config.yaml
num_hidden_layers: 11
num_key_value_heads: 2
vocab_size: 8192
norm: "rmsnorm"
positions: "learned+rope"
rope_fraction: 1.0
tie_word_embeddings: true
parallel_block: false
init_std_o: 0.0096
init_std_up: 0.045
learning_rate: 0.0049
max_grad_norm: 1.0
dataset: "wikipedia_en"
Each number is 200 + 40 x the weight over its row's rms, rounded and kept within 0 to 999. Layers, rows and columns count from 0. The size before them is the row's rms in percent of the matrix's.

# q: layer 7 attention query, 128x128, rms 0.0895, rows 17-31,48-63, columns 64-127
# k: layer 7 attention key, 64x128, rms 0.0899, rows 16-31, columns 64-127
# v: layer 7 attention value, 64x128, rms 0.122, rows 0-19, columns 64-127
# o: layer 7 attention output (transposed), 128x128, rms 0.0952, rows 0-18,32-50, columns 64-127
q48,113,228,269,126,209,189,246,213,211,150,198,251,209,182,232,203,216,173,194,155,194,223,241,190,237,221,168,239,163,195,132,195,221,220,239,241,231,163,209,193,191,187,192,210,167,188,176,199,202,180,222,241,213,215,186,225,146,177,160,176,290,162,263,150,188
k16,083,207,272,250,238,219,216,245,214,253,168,181,189,208,215,256,273,219,177,241,167,193,177,152,133,224,109,249,94,182,156,171,127,145,273,147,176,235,159,165,209,244,241,178,187,186,209,150,271,236,165,272,199,218,193,257,199,185,127,165,189,171,205,212,184
q17,068,186,209,176,275,199,168,198,160,213,196,177,260,217,145,266,183,233,185,153,183,262,197,164,191,182,183,208,184,201,262,171,206,113,174,229,218,177,225,241,161,222,93,191,131,228,234,142,221,205,216,246,206,157,138,163,158,208,143,186,139,259,188,164,178
q49,092,197,145,231,173,190,208,205,255,175,260,196,265,179,188,244,245,182,247,188,196,166,158,138,169,223,153,229,202,164,196,120,202,228,207,194,274,201,186,278,192,228,193,223,246,212,260,197,224,232,223,191,151,173,262,185,178,171,111,204,231,212,183,191,178
k17,090,191,109,191,198,235,212,214,204,196,241,303,139,158,212,131,92,197,245,231,280,206,171,234,220,208,290,255,287,291,234,208,194,245,150,210,153,210,264,245,221,176,212,268,201,188,245,200,142,165,239,166,194,174,232,181,262,173,235,243,236,225,165,191,192
q18,048,243,116,217,182,177,228,242,239,167,237,206,159,205,226,193,140,204,208,225,257,190,285,185,265,212,223,222,276,180,138,234,184,236,192,183,227,209,233,166,154,250,208,156,120,153,137,226,182,165,247,126,256,186,257,134,198,227,243,220,218,216,294,168,139
q50,110,219,174,135,118,167,233,207,248,101,203,225,158,199,211,173,215,202,135,222,223,254,209,250,164,220,207,160,101,181,176,175,235,188,219,227,145,152,185,137,218,118,164,219,210,199,160,182,195,216,168,258,275,202,117,239,138,183,195,192,230,262,197,188,192
k18,081,217,193,165,232,232,171,197,177,214,142,280,195,195,224,245,189,198,246,139,198,306,256,128,220,160,239,164,245,204,242,193,182,219,240,205,239,121,218,271,172,232,196,246,175,230,220,204,203,201,243,231,159,161,156,164,146,129,177,247,299,221,245,216,223
q19,074,253,148,203,190,201,163,217,281,159,195,175,182,174,199,225,267,206,152,216,214,161,188,181,156,228,240,206,258,217,215,259,154,190,242,271,171,215,189,187,176,163,226,257,209,229,170,201,179,147,257,189,183,192,263,222,200,164,100,120,217,270,191,110,160
q51,096,183,122,143,218,183,210,200,204,145,156,187,160,219,209,190,266,210,71,245,205,227,199,283,159,151,258,156,177,269,148,185,249,248,236,236,143,166,191,210,186,142,231,249,156,241,189,190,150,184,186,216,167,244,241,183,240,153,217,205,185,202,164,169,158
k19,085,185,207,168,162,214,225,233,211,197,212,169,168,238,181,227,208,182,268,222,213,246,237,164,253,111,222,113,259,221,175,210,214,218,170,220,211,240,194,195,230,291,216,161,172,231,134,233,165,164,201,162,227,283,235,211,222,159,231,229,187,125,234,214,250
q20,073,208,210,205,200,183,210,195,161,204,180,208,257,198,217,226,228,218,290,238,274,252,118,215,205,259,175,206,137,195,215,160,178,199,213,196,224,159,217,285,246,177,211,176,253,185,226,221,212,251,201,272,208,203,237,214,194,251,182,230,216,222,233,272,263
q52,097,187,198,214,215,199,198,248,96,170,239,244,221,174,214,219,192,226,322,164,227,205,241,181,254,140,119,228,206,188,185,223,168,134,201,206,214,141,219,202,236,216,200,132,201,177,195,177,197,181,255,195,198,203,187,189,229,150,246,195,235,263,213,219,181
k20,088,200,204,229,233,123,211,258,220,207,246,249,190,181,219,194,189,201,132,174,218,136,172,155,143,239,196,256,147,171,250,224,222,167,172,179,215,193,201,284,186,186,213,272,146,240,236,203,220,261,200,216,213,219,227,181,144,287,164,182,266,215,165,145,165
q21,085,190,136,236,249,172,189,228,261,223,195,62,261,267,235,239,272,161,149,231,177,190,186,272,200,252,213,219,189,201,253,205,290,220,230,211,175,193,226,245,126,227,147,193,135,196,228,256,180,260,198,195,179,224,171,172,220,156,169,190,183,195,119,166,206
q53,108,197,264,261,225,254,219,210,200,202,171,184,126,204,214,246,232,233,209,140,246,212,203,185,224,231,195,199,169,189,221,192,239,250,210,196,239,205,256,293,217,276,182,167,141,240,247,237,242,252,247,235,178,216,175,125,183,174,89,264,188,174,208,175,219
k21,088,205,269,197,196,199,222,211,231,299,148,205,170,209,232,274,241,199,166,141,173,93,162,165,189,227,178,173,183,198,189,257,250,209,249,186,168,110,201,199,186,190,266,252,221,196,233,204,216,232,232,260,206,299,190,290,163,161,123,196,231,289,187,182,259
q22,095,201,189,217,193,198,189,180,262,229,185,222,245,175,158,220,180,197,106,149,139,178,201,246,192,141,272,233,207,247,167,291,204,223,128,243,164,267,249,227,184,210,205,209,156,239,169,245,198,214,273,210,196,221,192,222,195,162,194,108,179,119,139,121,165
q54,104,178,158,167,210,193,184,166,195,132,176,183,180,252,147,278,223,198,98,189,201,228,207,271,238,169,173,151,224,210,174,80,268,286,171,222,143,123,215,242,202,161,150,282,200,243,179,213,184,234,201,196,203,222,239,176,207,218,207,229,131,198,225,175,155
k22,107,222,221,142,199,220,223,182,237,146,180,123,223,192,155,163,253,209,186,140,156,237,244,177,201,206,149,135,220,274,198,245,85,150,162,225,194,253,197,179,131,204,138,124,175,245,150,233,160,165,201,213,164,246,253,224,196,140,141,182,208,222,154,272,233
q23,085,205,210,228,167,282,194,191,256,218,209,205,127,268,187,217,228,198,143,227,208,213,260,206,221,161,260,172,250,219,200,175,173,287,225,201,188,172,169,166,136,231,222,159,226,190,266,191,233,183,217,235,159,212,216,227,217,168,213,224,146,211,172,116,130
q55,083,213,120,187,173,215,186,221,167,156,228,178,166,289,295,229,198,211,223,168,243,185,171,238,279,152,233,266,191,260,173,223,218,256,174,235,158,174,190,254,137,185,98,257,234,177,194,222,134,250,146,154,210,220,239,190,113,156,206,214,109,274,163,170,204
k23,084,250,207,178,195,202,217,208,191,230,208,127,246,194,161,270,188,204,196,275,224,230,209,214,139,206,204,165,150,211,178,190,194,326,241,245,220,240,200,146,154,182,210,156,214,243,173,179,196,336,207,241,146,242,204,198,181,195,205,168,210,174,188,217,210
q24,087,217,145,258,198,194,211,209,225,169,198,245,171,197,152,190,176,159,223,231,172,171,132,168,267,103,120,142,184,174,125,113,228,209,228,146,184,216,147,189,158,126,211,191,254,260,219,228,163,118,197,232,217,234,195,203,211,210,254,228,278,245,177,207,119
q56,097,233,90,159,183,230,219,233,222,159,195,120,164,234,172,162,212,188,133,212,258,174,213,110,186,145,205,132,181,248,97,219,193,205,242,250,172,174,234,252,162,163,218,234,165,200,174,183,123,186,189,144,202,192,290,178,198,226,215,179,199,261,83,236,216
k24,089,174,205,204,228,200,245,190,178,163,226,256,236,219,189,258,177,200,212,200,212,188,121,180,231,248,227,154,246,235,115,186,199,245,213,167,209,118,165,141,183,269,244,185,247,301,159,226,239,132,326,284,246,252,173,156,133,186,188,280,195,233,292,241,136
q25,086,170,155,302,226,191,186,255,117,194,225,232,246,211,196,191,207,197,221,197,125,166,213,193,224,304,250,203,174,189,225,143,198,141,260,160,224,252,130,187,204,198,181,180,255,167,195,169,223,186,176,249,151,230,172,168,252,260,163,235,205,118,169,225,216
q57,106,154,250,260,215,161,164,246,185,271,247,195,267,193,209,222,168,207,261,204,235,185,249,183,156,232,82,177,163,271,236,202,135,195,273,177,203,204,172,183,234,219,233,204,190,202,191,138,219,247,197,199,238,151,147,203,272,248,182,106,264,169,253,249,215
k25,101,162,222,208,250,261,240,310,194,235,221,188,276,164,152,177,159,216,294,253,238,220,184,200,239,148,202,179,259,123,236,220,262,136,201,244,197,295,202,289,171,222,179,219,160,187,254,195,190,232,239,138,233,233,280,195,218,209,222,250,236,160,139,141,188
q26,111,188,214,316,170,251,189,143,243,213,185,173,159,237,255,207,187,227,200,227,168,244,204,219,257,227,191,202,180,228,198,181,213,213,174,208,187,222,145,169,256,227,191,168,162,183,230,191,204,161,195,181,198,188,141,284,214,214,187,208,187,247,164,275,218
q58,102,190,119,216,196,187,249,261,242,263,195,187,188,227,208,293,230,192,150,204,223,283,138,167,200,130,189,195,170,266,286,208,190,226,212,242,200,253,234,246,133,191,225,193,131,203,195,178,239,207,144,286,170,216,207,234,244,172,265,219,277,235,120,182,235
k26,090,226,184,179,277,211,232,182,211,208,186,164,246,202,220,253,246,194,219,189,184,241,208,186,203,125,129,167,197,193,182,159,290,213,139,181,250,220,176,205,257,204,240,193,158,217,124,267,203,202,168,201,241,131,232,155,255,129,182,217,183,151,222,227,129
q27,097,179,147,206,161,256,216,178,263,232,206,118,202,194,291,234,241,177,145,164,155,209,224,222,201,174,236,133,262,216,217,137,256,212,193,168,157,226,166,199,182,242,167,199,210,239,210,202,134,126,183,249,159,258,225,182,196,215,163,227,202,133,143,147,212
q59,086,238,256,238,245,139,149,266,149,222,208,226,208,222,200,244,233,241,253,173,172,165,142,180,185,249,181,271,197,162,183,252,237,214,247,193,212,253,174,214,206,227,227,221,234,219,186,242,215,216,251,194,178,172,135,223,170,260,153,169,191,198,208,212,301
k27,120,227,164,104,142,228,195,153,224,196,189,207,168,196,147,188,192,155,198,224,231,174,218,212,181,145,267,118,226,259,181,180,303,284,230,176,173,180,191,236,166,164,209,138,238,264,105,206,214,195,194,212,246,218,265,191,199,184,212,221,199,223,139,199,140
q28,116,205,235,204,222,150,178,228,233,182,201,194,257,174,164,194,262,193,250,183,152,110,182,200,195,277,152,210,204,206,247,239,179,103,198,129,171,146,103,228,248,186,185,118,271,201,197,235,202,189,183,160,251,201,180,165,186,200,221,141,186,215,238,237,254
q60,100,216,251,199,184,192,196,262,189,189,197,276,232,187,174,240,203,242,258,206,204,109,230,173,184,214,106,199,166,197,184,208,204,175,250,202,256,149,277,243,169,226,207,104,215,211,231,196,209,218,240,149,242,207,140,148,172,163,257,203,176,234,237,228,164
k28,108,210,184,237,182,224,168,215,191,149,175,182,226,161,162,229,153,213,168,250,239,213,149,233,223,199,292,231,253,229,139,204,108,111,200,257,216,257,141,154,201,222,229,173,275,179,211,183,156,147,229,222,183,128,198,157,198,207,170,113,162,163,157,219,246
q29,108,211,200,195,201,164,153,206,233,244,161,263,211,179,244,197,155,200,68,139,216,215,290,172,289,182,221,183,213,230,260,248,222,140,159,232,240,211,162,199,172,194,195,168,180,226,184,205,181,153,223,190,189,162,259,193,240,255,143,181,212,320,194,177,196
q61,099,204,196,193,203,135,221,191,206,274,221,190,167,214,110,144,166,220,147,206,235,246,168,241,176,122,184,124,207,269,284,143,175,195,191,203,181,243,148,114,165,208,204,198,196,229,186,161,219,241,181,253,195,189,176,191,283,202,249,180,151,251,197,288,112
k29,095,159,223,231,126,174,163,264,230,172,188,322,233,190,210,212,138,240,131,277,207,201,252,188,182,257,170,136,186,167,188,151,255,164,204,249,221,237,197,214,208,212,181,115,225,184,242,206,231,258,196,225,213,178,101,195,231,232,176,144,263,203,244,161,213
q30,135,169,208,260,150,280,184,256,228,233,170,193,205,187,219,197,192,214,266,137,212,149,132,234,253,183,184,173,219,164,181,183,240,149,241,258,130,244,248,238,254,111,237,240,177,179,213,174,127,145,210,150,208,194,226,268,179,231,253,254,148,180,201,214,204
q62,090,262,125,202,187,131,176,185,214,212,183,230,200,256,222,125,165,193,180,172,229,203,225,250,228,198,209,125,165,322,170,203,173,222,240,190,162,182,213,228,187,122,192,283,325,150,95,210,178,134,194,195,193,225,211,192,189,205,177,241,197,211,250,183,233
k30,102,186,159,186,213,156,255,243,231,209,186,204,228,159,198,186,246,207,224,220,190,143,209,179,160,192,207,204,185,131,139,204,240,137,256,140,275,105,156,254,189,196,193,184,185,259,247,206,183,220,212,235,291,216,204,253,199,269,176,194,275,243,239,230,201
q31,120,221,184,156,157,157,126,140,189,189,209,150,257,156,229,231,212,219,156,201,223,220,205,244,210,211,234,225,222,132,218,181,226,176,205,243,236,172,278,212,239,176,259,220,159,141,194,220,230,261,204,192,218,231,163,190,192,192,181,193,178,215,190,204,227
q63,089,211,212,142,248,184,187,247,192,181,187,201,220,180,257,193,206,189,192,224,273,205,180,183,192,199,142,270,133,193,159,205,210,208,271,182,258,185,271,197,216,149,262,226,248,99,249,176,249,241,145,194,218,191,188,233,250,207,224,208,203,209,207,176,175
k31,099,205,192,169,158,181,219,158,182,192,212,218,189,171,165,142,276,203,195,242,156,181,217,198,162,185,185,160,182,235,192,94,176,185,263,181,175,117,215,250,183,234,187,194,215,147,193,188,143,213,112,171,214,202,186,191,189,215,191,169,131,262,176,206,182
v0,077,199,214,198,213,184,117,192,140,248,234,124,235,209,214,247,247,200,224,209,175,133,241,201,163,187,181,145,163,280,226,166,233,269,207,234,252,164,259,248,219,222,149,216,127,234,237,234,260,219,206,211,198,167,249,119,228,293,179,190,146,247,180,130,202
o0,090,243,177,200,187,212,198,225,231,149,227,182,182,179,264,141,134,131,221,191,194,162,232,209,156,154,183,257,189,155,203,185,170,236,165,240,202,227,147,169,225,168,185,249,212,162,98,199,159,187,206,79,226,184,115,209,247,198,216,204,230,207,177,247,188
o32,087,197,182,132,241,196,283,204,116,189,243,171,152,192,226,222,201,216,175,185,183,228,180,185,209,204,189,212,173,181,111,195,185,272,201,215,221,194,179,185,182,203,171,186,141,207,360,251,199,156,171,235,213,207,270,157,160,199,276,221,174,167,160,215,160
v1,074,242,214,159,197,265,253,223,225,182,245,124,190,173,183,205,129,232,220,147,187,267,131,214,169,178,315,186,223,257,203,156,214,158,158,188,206,159,226,177,179,179,150,312,168,244,162,192,158,119,261,273,189,222,241,171,184,213,123,300,155,238,216,163,196
o1,081,174,129,262,185,131,175,153,234,136,165,214,195,173,182,291,300,250,220,325,202,138,171,242,192,179,216,166,224,234,135,175,214,260,209,226,199,127,163,227,222,186,269,190,216,173,125,250,223,217,188,169,177,195,177,289,239,141,194,153,269,230,217,202,209
o33,087,236,229,206,170,253,214,204,197,130,236,159,124,231,151,164,146,225,221,140,169,181,216,175,157,181,246,179,185,214,224,210,237,234,160,155,210,158,246,137,251,195,162,211,199,214,150,169,137,171,250,266,185,187,270,169,182,180,139,268,201,223,199,200,140
v2,084,195,206,272,234,251,164,141,190,202,224,121,174,165,183,193,189,187,213,175,215,247,109,176,246,271,130,218,254,144,218,263,104,175,214,202,196,186,234,217,160,315,183,157,220,213,244,159,159,193,165,250,225,240,156,194,200,164,218,97,194,220,224,243,237
o2,083,245,269,212,182,230,216,207,184,299,208,210,186,215,183,239,235,208,181,149,162,78,226,229,217,204,216,225,241,141,194,277,256,276,180,175,207,155,187,175,221,149,212,226,179,163,241,234,267,191,200,195,254,146,277,211,186,210,103,205,199,240,234,174,199
o34,099,232,225,296,224,156,185,132,212,119,200,130,214,231,212,145,225,151,200,202,222,260,159,176,238,214,266,227,232,219,179,165,168,146,245,216,233,203,179,198,143,260,233,156,275,225,162,175,193,191,184,228,224,219,139,160,248,162,226,158,118,155,274,340,244
v3,086,216,224,160,242,194,130,228,199,171,213,222,198,175,190,124,169,180,218,261,233,188,121,255,136,250,141,231,165,216,103,253,199,222,179,174,222,173,223,259,182,161,241,224,175,174,209,144,199,250,234,246,149,237,230,211,164,249,197,261,271,124,287,195,164
o3,092,217,157,270,157,277,212,241,274,284,201,269,210,195,171,219,210,200,271,168,161,157,286,235,207,151,203,186,263,162,204,145,244,170,226,212,207,172,161,213,200,183,228,223,196,145,231,232,180,164,210,163,238,234,171,220,225,193,203,158,200,152,191,176,252
o35,092,80,214,239,235,312,185,206,125,118,208,203,200,175,204,145,264,179,251,216,240,217,175,253,158,279,167,209,155,170,240,191,197,260,208,142,206,194,190,231,256,242,155,206,210,192,266,160,239,254,225,222,132,121,186,197,234,215,241,166,224,185,244,100,159
v4,076,212,221,291,246,125,186,268,232,246,233,210,164,171,230,229,185,143,155,214,153,212,153,208,167,165,197,265,202,137,143,299,139,251,147,189,155,239,184,152,167,184,183,210,196,166,228,183,250,185,204,172,138,162,140,212,199,140,189,240,200,193,324,212,182
o4,086,234,159,81,203,273,199,179,213,147,184,140,187,203,221,192,254,228,137,237,209,129,204,169,176,157,210,194,249,204,227,197,253,165,253,215,249,143,157,151,165,197,279,154,190,240,179,198,188,171,224,184,250,220,213,262,141,189,241,206,287,194,216,172,242
o36,088,150,163,274,192,183,232,245,257,230,207,229,190,205,200,246,219,196,215,249,171,263,206,240,227,195,218,176,181,185,211,208,176,197,251,185,169,166,181,188,151,239,226,250,163,110,176,195,217,192,175,184,192,126,204,173,184,196,76,155,246,171,244,193,169
v5,082,176,198,188,240,170,190,281,228,261,258,157,187,213,193,257,200,162,183,202,181,190,158,173,268,247,167,253,148,180,255,163,202,183,186,168,197,241,196,100,246,152,237,245,193,200,131,209,248,214,279,221,239,182,207,165,174,192,210,195,190,179,223,161,203
o5,084,243,136,151,220,219,222,199,99,124,198,226,215,165,160,163,252,173,148,207,168,219,213,221,149,236,191,189,177,243,186,237,218,225,226,246,206,220,188,226,186,235,243,224,134,156,237,168,113,153,198,165,171,242,225,153,197,149,173,254,217,236,154,245,242
o37,094,140,183,170,216,249,236,235,213,274,220,171,191,239,203,202,213,170,226,225,183,200,179,195,243,199,172,255,229,153,291,194,145,207,191,154,214,147,132,184,237,228,149,260,199,220,153,149,232,220,254,210,193,220,259,207,177,245,189,217,257,176,260,200,210
v6,084,235,182,141,177,208,175,178,258,264,182,227,154,184,166,176,264,197,233,225,269,241,203,218,181,168,120,174,248,248,180,206,232,146,228,223,100,260,226,166,113,174,124,169,154,252,128,191,265,188,259,242,175,159,214,212,243,162,142,252,206,134,243,161,187
o6,080,233,216,193,187,251,224,225,237,201,177,140,219,197,200,222,225,245,189,233,211,124,200,165,209,152,210,196,241,178,257,191,252,163,190,206,187,186,129,269,199,236,189,201,164,189,133,212,208,205,206,79,189,169,190,171,199,175,217,214,242,182,198,179,181
o38,102,207,143,170,136,251,197,174,185,243,211,223,163,213,217,207,247,183,241,240,218,271,169,255,168,176,211,221,168,238,167,184,256,216,231,189,186,214,216,149,198,136,192,194,184,185,238,166,258,212,198,221,196,187,209,222,230,225,256,241,195,196,205,194,185
v7,082,204,230,194,176,208,181,244,185,255,199,207,151,152,175,125,219,164,233,298,234,172,192,189,223,257,221,207,224,257,263,183,271,191,172,62,188,166,228,237,201,181,206,215,247,221,143,230,239,240,243,272,261,214,218,234,211,179,181,299,155,265,189,224,175
o7,091,147,202,263,189,267,129,231,166,145,181,217,182,245,198,222,167,223,278,156,211,192,167,171,213,185,207,178,134,161,156,188,155,214,208,210,170,197,228,227,251,160,168,175,293,204,98,190,218,216,176,149,190,138,128,172,229,188,203,232,222,170,162,144,196
o39,100,184,216,230,153,178,254,222,196,165,199,223,197,150,172,199,220,191,107,229,142,235,185,222,190,348,213,123,148,207,231,198,182,200,126,172,159,146,199,202,166,242,177,257,181,232,243,211,193,224,255,272,215,216,220,211,194,220,155,282,163,229,205,200,166
v8,096,204,258,300,245,202,223,199,102,222,190,202,233,230,278,110,209,221,209,153,248,226,136,190,219,247,189,254,251,171,220,269,157,219,178,211,224,199,244,104,246,230,231,198,155,175,229,190,258,217,190,202,187,269,223,154,198,167,167,151,193,195,147,234,284
o8,092,250,237,234,175,177,176,186,286,372,176,224,224,210,206,257,214,233,221,218,185,182,198,216,224,192,213,208,173,187,165,177,306,127,202,193,168,204,135,227,215,192,179,200,269,226,283,229,193,218,164,174,158,179,206,186,178,249,167,167,199,151,212,213,148
o40,104,262,259,186,207,211,214,177,108,274,151,186,201,194,207,143,216,229,146,226,257,257,167,242,249,173,176,168,250,197,322,184,222,223,211,169,218,111,211,232,195,199,232,218,169,190,253,219,264,222,242,306,223,213,258,144,206,113,110,203,222,219,176,186,271
v9,089,208,186,192,241,198,253,213,223,233,242,166,242,174,228,171,211,169,199,131,250,226,252,280,186,165,199,174,104,99,207,225,188,218,238,189,161,97,174,213,169,170,270,184,251,212,128,159,158,163,195,273,240,297,239,215,226,233,209,217,254,219,270,169,190
o9,098,136,217,233,218,165,117,256,191,188,243,219,168,143,223,233,202,204,214,241,231,113,171,191,172,163,176,227,215,214,166,127,196,254,131,212,219,205,182,240,150,172,225,185,234,160,223,249,177,275,243,204,186,148,123,208,276,180,189,156,139,190,227,210,172
o41,096,80,189,214,206,271,263,225,191,208,180,167,239,222,230,215,228,169,269,152,215,184,300,197,207,138,218,195,218,124,238,192,160,212,216,163,162,114,166,218,223,189,229,142,279,193,118,203,216,172,166,226,165,276,163,223,172,186,187,222,281,209,166,169,172
v10,084,188,236,190,169,132,152,230,186,246,198,287,236,192,165,208,234,213,168,153,193,235,179,208,180,215,172,150,160,224,220,220,240,232,254,139,186,143,148,212,193,172,269,214,168,221,171,216,182,192,158,106,222,205,176,125,143,187,219,212,230,223,128,213,213
o10,085,165,158,212,155,118,207,197,205,25,202,212,187,211,207,233,178,194,192,220,225,210,211,162,206,200,215,206,144,184,227,205,144,171,219,227,229,270,220,147,237,193,171,207,205,240,187,202,159,157,155,196,230,166,138,211,205,187,172,188,196,214,187,138,141
o42,095,141,219,195,206,167,186,174,188,210,152,217,264,214,226,223,322,199,182,175,158,209,263,179,196,228,156,194,260,204,196,249,198,240,245,155,232,135,270,230,179,225,220,181,219,195,162,238,339,244,185,168,174,237,196,159,191,206,144,203,218,244,167,231,227
v11,079,216,228,192,161,174,179,165,181,247,197,200,209,195,197,218,256,213,174,213,212,125,197,185,184,262,215,266,195,142,191,237,93,229,218,185,214,208,203,164,146,161,234,229,176,140,212,214,152,287,268,169,184,146,216,173,213,240,143,226,216,139,179,182,199
o11,079,149,232,167,199,267,263,245,147,264,205,255,272,187,259,139,252,237,183,228,161,148,219,290,190,251,266,177,184,159,264,185,200,172,191,197,184,188,73,198,230,165,168,202,276,233,225,122,243,216,216,182,199,209,178,175,140,217,157,226,207,146,215,230,185
o43,101,121,164,152,219,189,200,175,273,175,217,277,224,182,129,244,266,213,173,247,180,198,223,187,143,215,186,167,193,177,75,252,202,254,228,225,201,137,185,253,114,235,236,241,195,211,285,224,202,220,197,208,206,247,216,220,172,163,226,231,227,243,190,191,248
v12,080,206,224,213,229,202,203,265,247,227,181,233,215,161,209,235,218,231,146,123,165,169,162,142,148,186,283,206,152,121,185,232,154,196,245,200,228,233,218,259,264,187,168,235,223,231,202,190,194,227,201,266,162,219,168,162,99,248,142,171,261,186,138,167,180
o12,071,215,179,243,248,180,236,208,226,112,167,198,200,250,177,146,174,110,213,223,140,234,216,136,223,180,208,241,211,224,173,195,204,204,189,178,171,134,138,169,158,163,193,176,239,277,137,269,211,204,164,138,232,133,220,228,195,211,197,193,216,178,210,197,238
o44,094,229,225,158,237,281,268,239,226,226,203,223,234,231,186,270,236,204,235,123,237,190,200,204,167,123,189,224,245,202,88,231,210,187,251,199,235,168,195,267,251,234,187,196,177,204,263,104,177,239,194,270,222,249,207,124,140,194,182,223,236,156,206,158,204
v13,092,172,226,230,154,252,209,156,200,187,183,225,219,171,183,264,174,224,274,150,156,201,176,165,192,164,248,265,267,175,222,212,60,136,142,228,229,197,216,153,240,191,201,218,183,192,225,203,222,209,243,189,190,200,171,196,239,204,233,198,194,255,169,242,272
o13,111,291,214,166,194,177,218,139,243,175,201,141,198,166,188,190,280,144,159,230,207,214,224,236,219,229,187,153,252,113,163,219,300,173,195,208,225,106,188,206,209,214,221,188,161,180,250,261,205,186,213,196,183,203,253,226,197,199,116,175,204,230,228,217,194
o45,087,198,209,193,186,166,238,236,246,197,210,217,200,211,200,254,159,166,124,128,143,178,191,161,193,275,259,178,148,182,180,246,218,163,185,199,225,142,288,158,201,212,278,189,263,228,264,234,139,241,213,277,251,269,118,195,154,265,188,239,185,218,196,224,271
v14,081,201,233,264,224,213,171,274,214,247,197,177,172,190,210,239,270,167,183,219,238,259,166,163,244,223,162,205,202,197,160,192,246,167,262,179,183,247,170,108,151,178,198,174,258,166,216,192,229,269,142,243,245,229,195,181,188,235,140,230,186,166,228,191,184
o14,079,310,187,197,177,230,190,216,140,280,215,231,226,208,139,118,215,250,176,188,206,169,181,218,186,179,170,243,235,230,228,257,219,289,212,222,186,205,238,183,197,210,173,164,202,248,210,150,158,193,266,251,164,201,180,169,92,115,165,200,292,177,218,172,234
o46,106,262,138,215,186,275,193,156,228,259,151,218,175,194,204,296,330,146,215,215,188,203,248,184,215,190,205,200,156,275,194,179,207,207,236,191,178,173,134,255,157,144,213,167,191,155,252,212,243,212,172,171,180,176,254,204,241,206,146,207,150,149,192,198,144
v15,084,230,197,194,170,213,216,229,240,123,213,153,211,151,122,214,240,234,249,154,277,199,224,174,265,216,227,189,186,125,186,123,226,218,119,192,269,222,162,153,196,223,215,219,198,117,186,259,177,193,221,250,214,210,251,301,224,207,139,161,218,199,212,179,201
o15,089,215,210,243,198,196,266,203,192,240,186,189,223,231,239,235,194,211,96,253,150,191,212,303,182,232,219,219,193,205,145,279,166,132,205,225,207,79,229,151,183,208,162,159,203,231,224,184,219,169,213,234,216,175,232,213,134,185,219,241,245,182,250,135,246
o47,097,275,238,204,160,224,149,187,231,152,196,165,198,167,182,155,195,212,258,152,275,204,220,174,193,167,190,207,177,128,263,216,244,210,159,191,170,239,131,185,210,155,173,141,248,223,130,246,160,223,217,170,190,199,142,223,161,181,162,195,196,214,222,135,91
v16,083,178,207,221,226,228,190,242,197,175,243,194,136,228,217,176,205,239,157,146,201,175,260,309,264,237,253,181,221,289,161,247,220,151,166,217,200,223,203,181,198,199,229,85,145,132,218,199,169,159,227,270,157,162,145,200,175,233,217,186,238,230,206,266,201
o16,070,178,236,125,230,236,213,170,137,246,182,210,203,198,150,215,256,213,196,225,232,263,165,117,190,257,125,247,233,176,173,195,228,191,220,173,219,257,155,171,216,245,150,262,210,233,181,156,241,159,187,159,265,119,258,149,136,188,204,198,184,126,190,183,246
o48,104,142,176,227,127,197,189,214,209,216,203,246,161,207,243,213,260,242,188,183,129,181,262,286,208,248,305,145,154,237,242,226,201,136,188,233,175,217,136,192,256,150,214,139,162,192,259,246,166,156,210,184,128,155,211,249,255,125,200,202,218,247,180,155,156
v17,083,236,269,132,193,193,175,167,185,186,226,259,192,216,195,202,161,212,174,219,193,175,214,196,203,188,261,93,144,239,207,220,260,229,217,285,204,192,206,231,159,201,168,245,204,281,221,273,197,239,139,203,217,231,219,184,247,237,141,218,223,253,197,191,130
o17,095,194,177,211,130,194,217,261,186,116,209,195,197,219,204,129,164,172,223,217,201,151,141,299,224,188,205,182,197,152,171,171,201,203,99,183,161,147,205,198,234,169,203,174,300,199,85,239,221,233,195,191,193,161,123,144,146,165,248,212,227,158,197,184,228
o49,074,257,169,178,163,184,140,166,166,223,229,270,241,216,155,253,136,233,192,160,234,183,209,141,220,173,231,192,147,237,165,193,204,260,258,298,220,235,196,206,249,133,177,259,147,195,223,210,185,234,158,148,104,139,239,171,261,202,150,218,270,227,153,284,216
v18,081,193,180,153,192,156,254,205,237,153,168,120,167,155,135,241,219,196,209,235,216,209,200,176,171,187,256,159,134,211,277,159,261,198,249,228,212,165,134,201,218,179,101,210,249,169,155,193,223,174,262,260,218,163,279,200,160,211,174,174,240,241,219,237,176
o18,086,142,213,184,185,171,216,255,155,85,213,241,203,199,214,160,196,234,157,192,212,202,215,222,209,327,199,212,98,244,227,225,159,191,176,185,208,255,235,224,221,189,181,186,204,309,183,164,177,227,224,173,190,207,169,257,223,212,238,213,201,162,203,154,124
o50,086,262,194,239,163,250,130,254,237,193,173,264,156,185,174,149,187,187,275,186,166,219,200,228,228,241,178,212,217,150,219,137,242,138,206,223,193,187,185,185,185,173,223,261,295,133,127,202,126,148,284,223,193,140,204,199,178,199,204,223,161,207,189,203,254
v19,077,199,154,243,191,228,222,266,247,204,213,215,151,187,273,225,186,190,203,195,208,204,206,257,236,167,219,205,228,207,172,175,234,187,174,152,193,272,216,210,290,239,245,208,131,98,185,128,225,166,265,218,213,121,170,185,209,160,188,133,198,191,233,206,221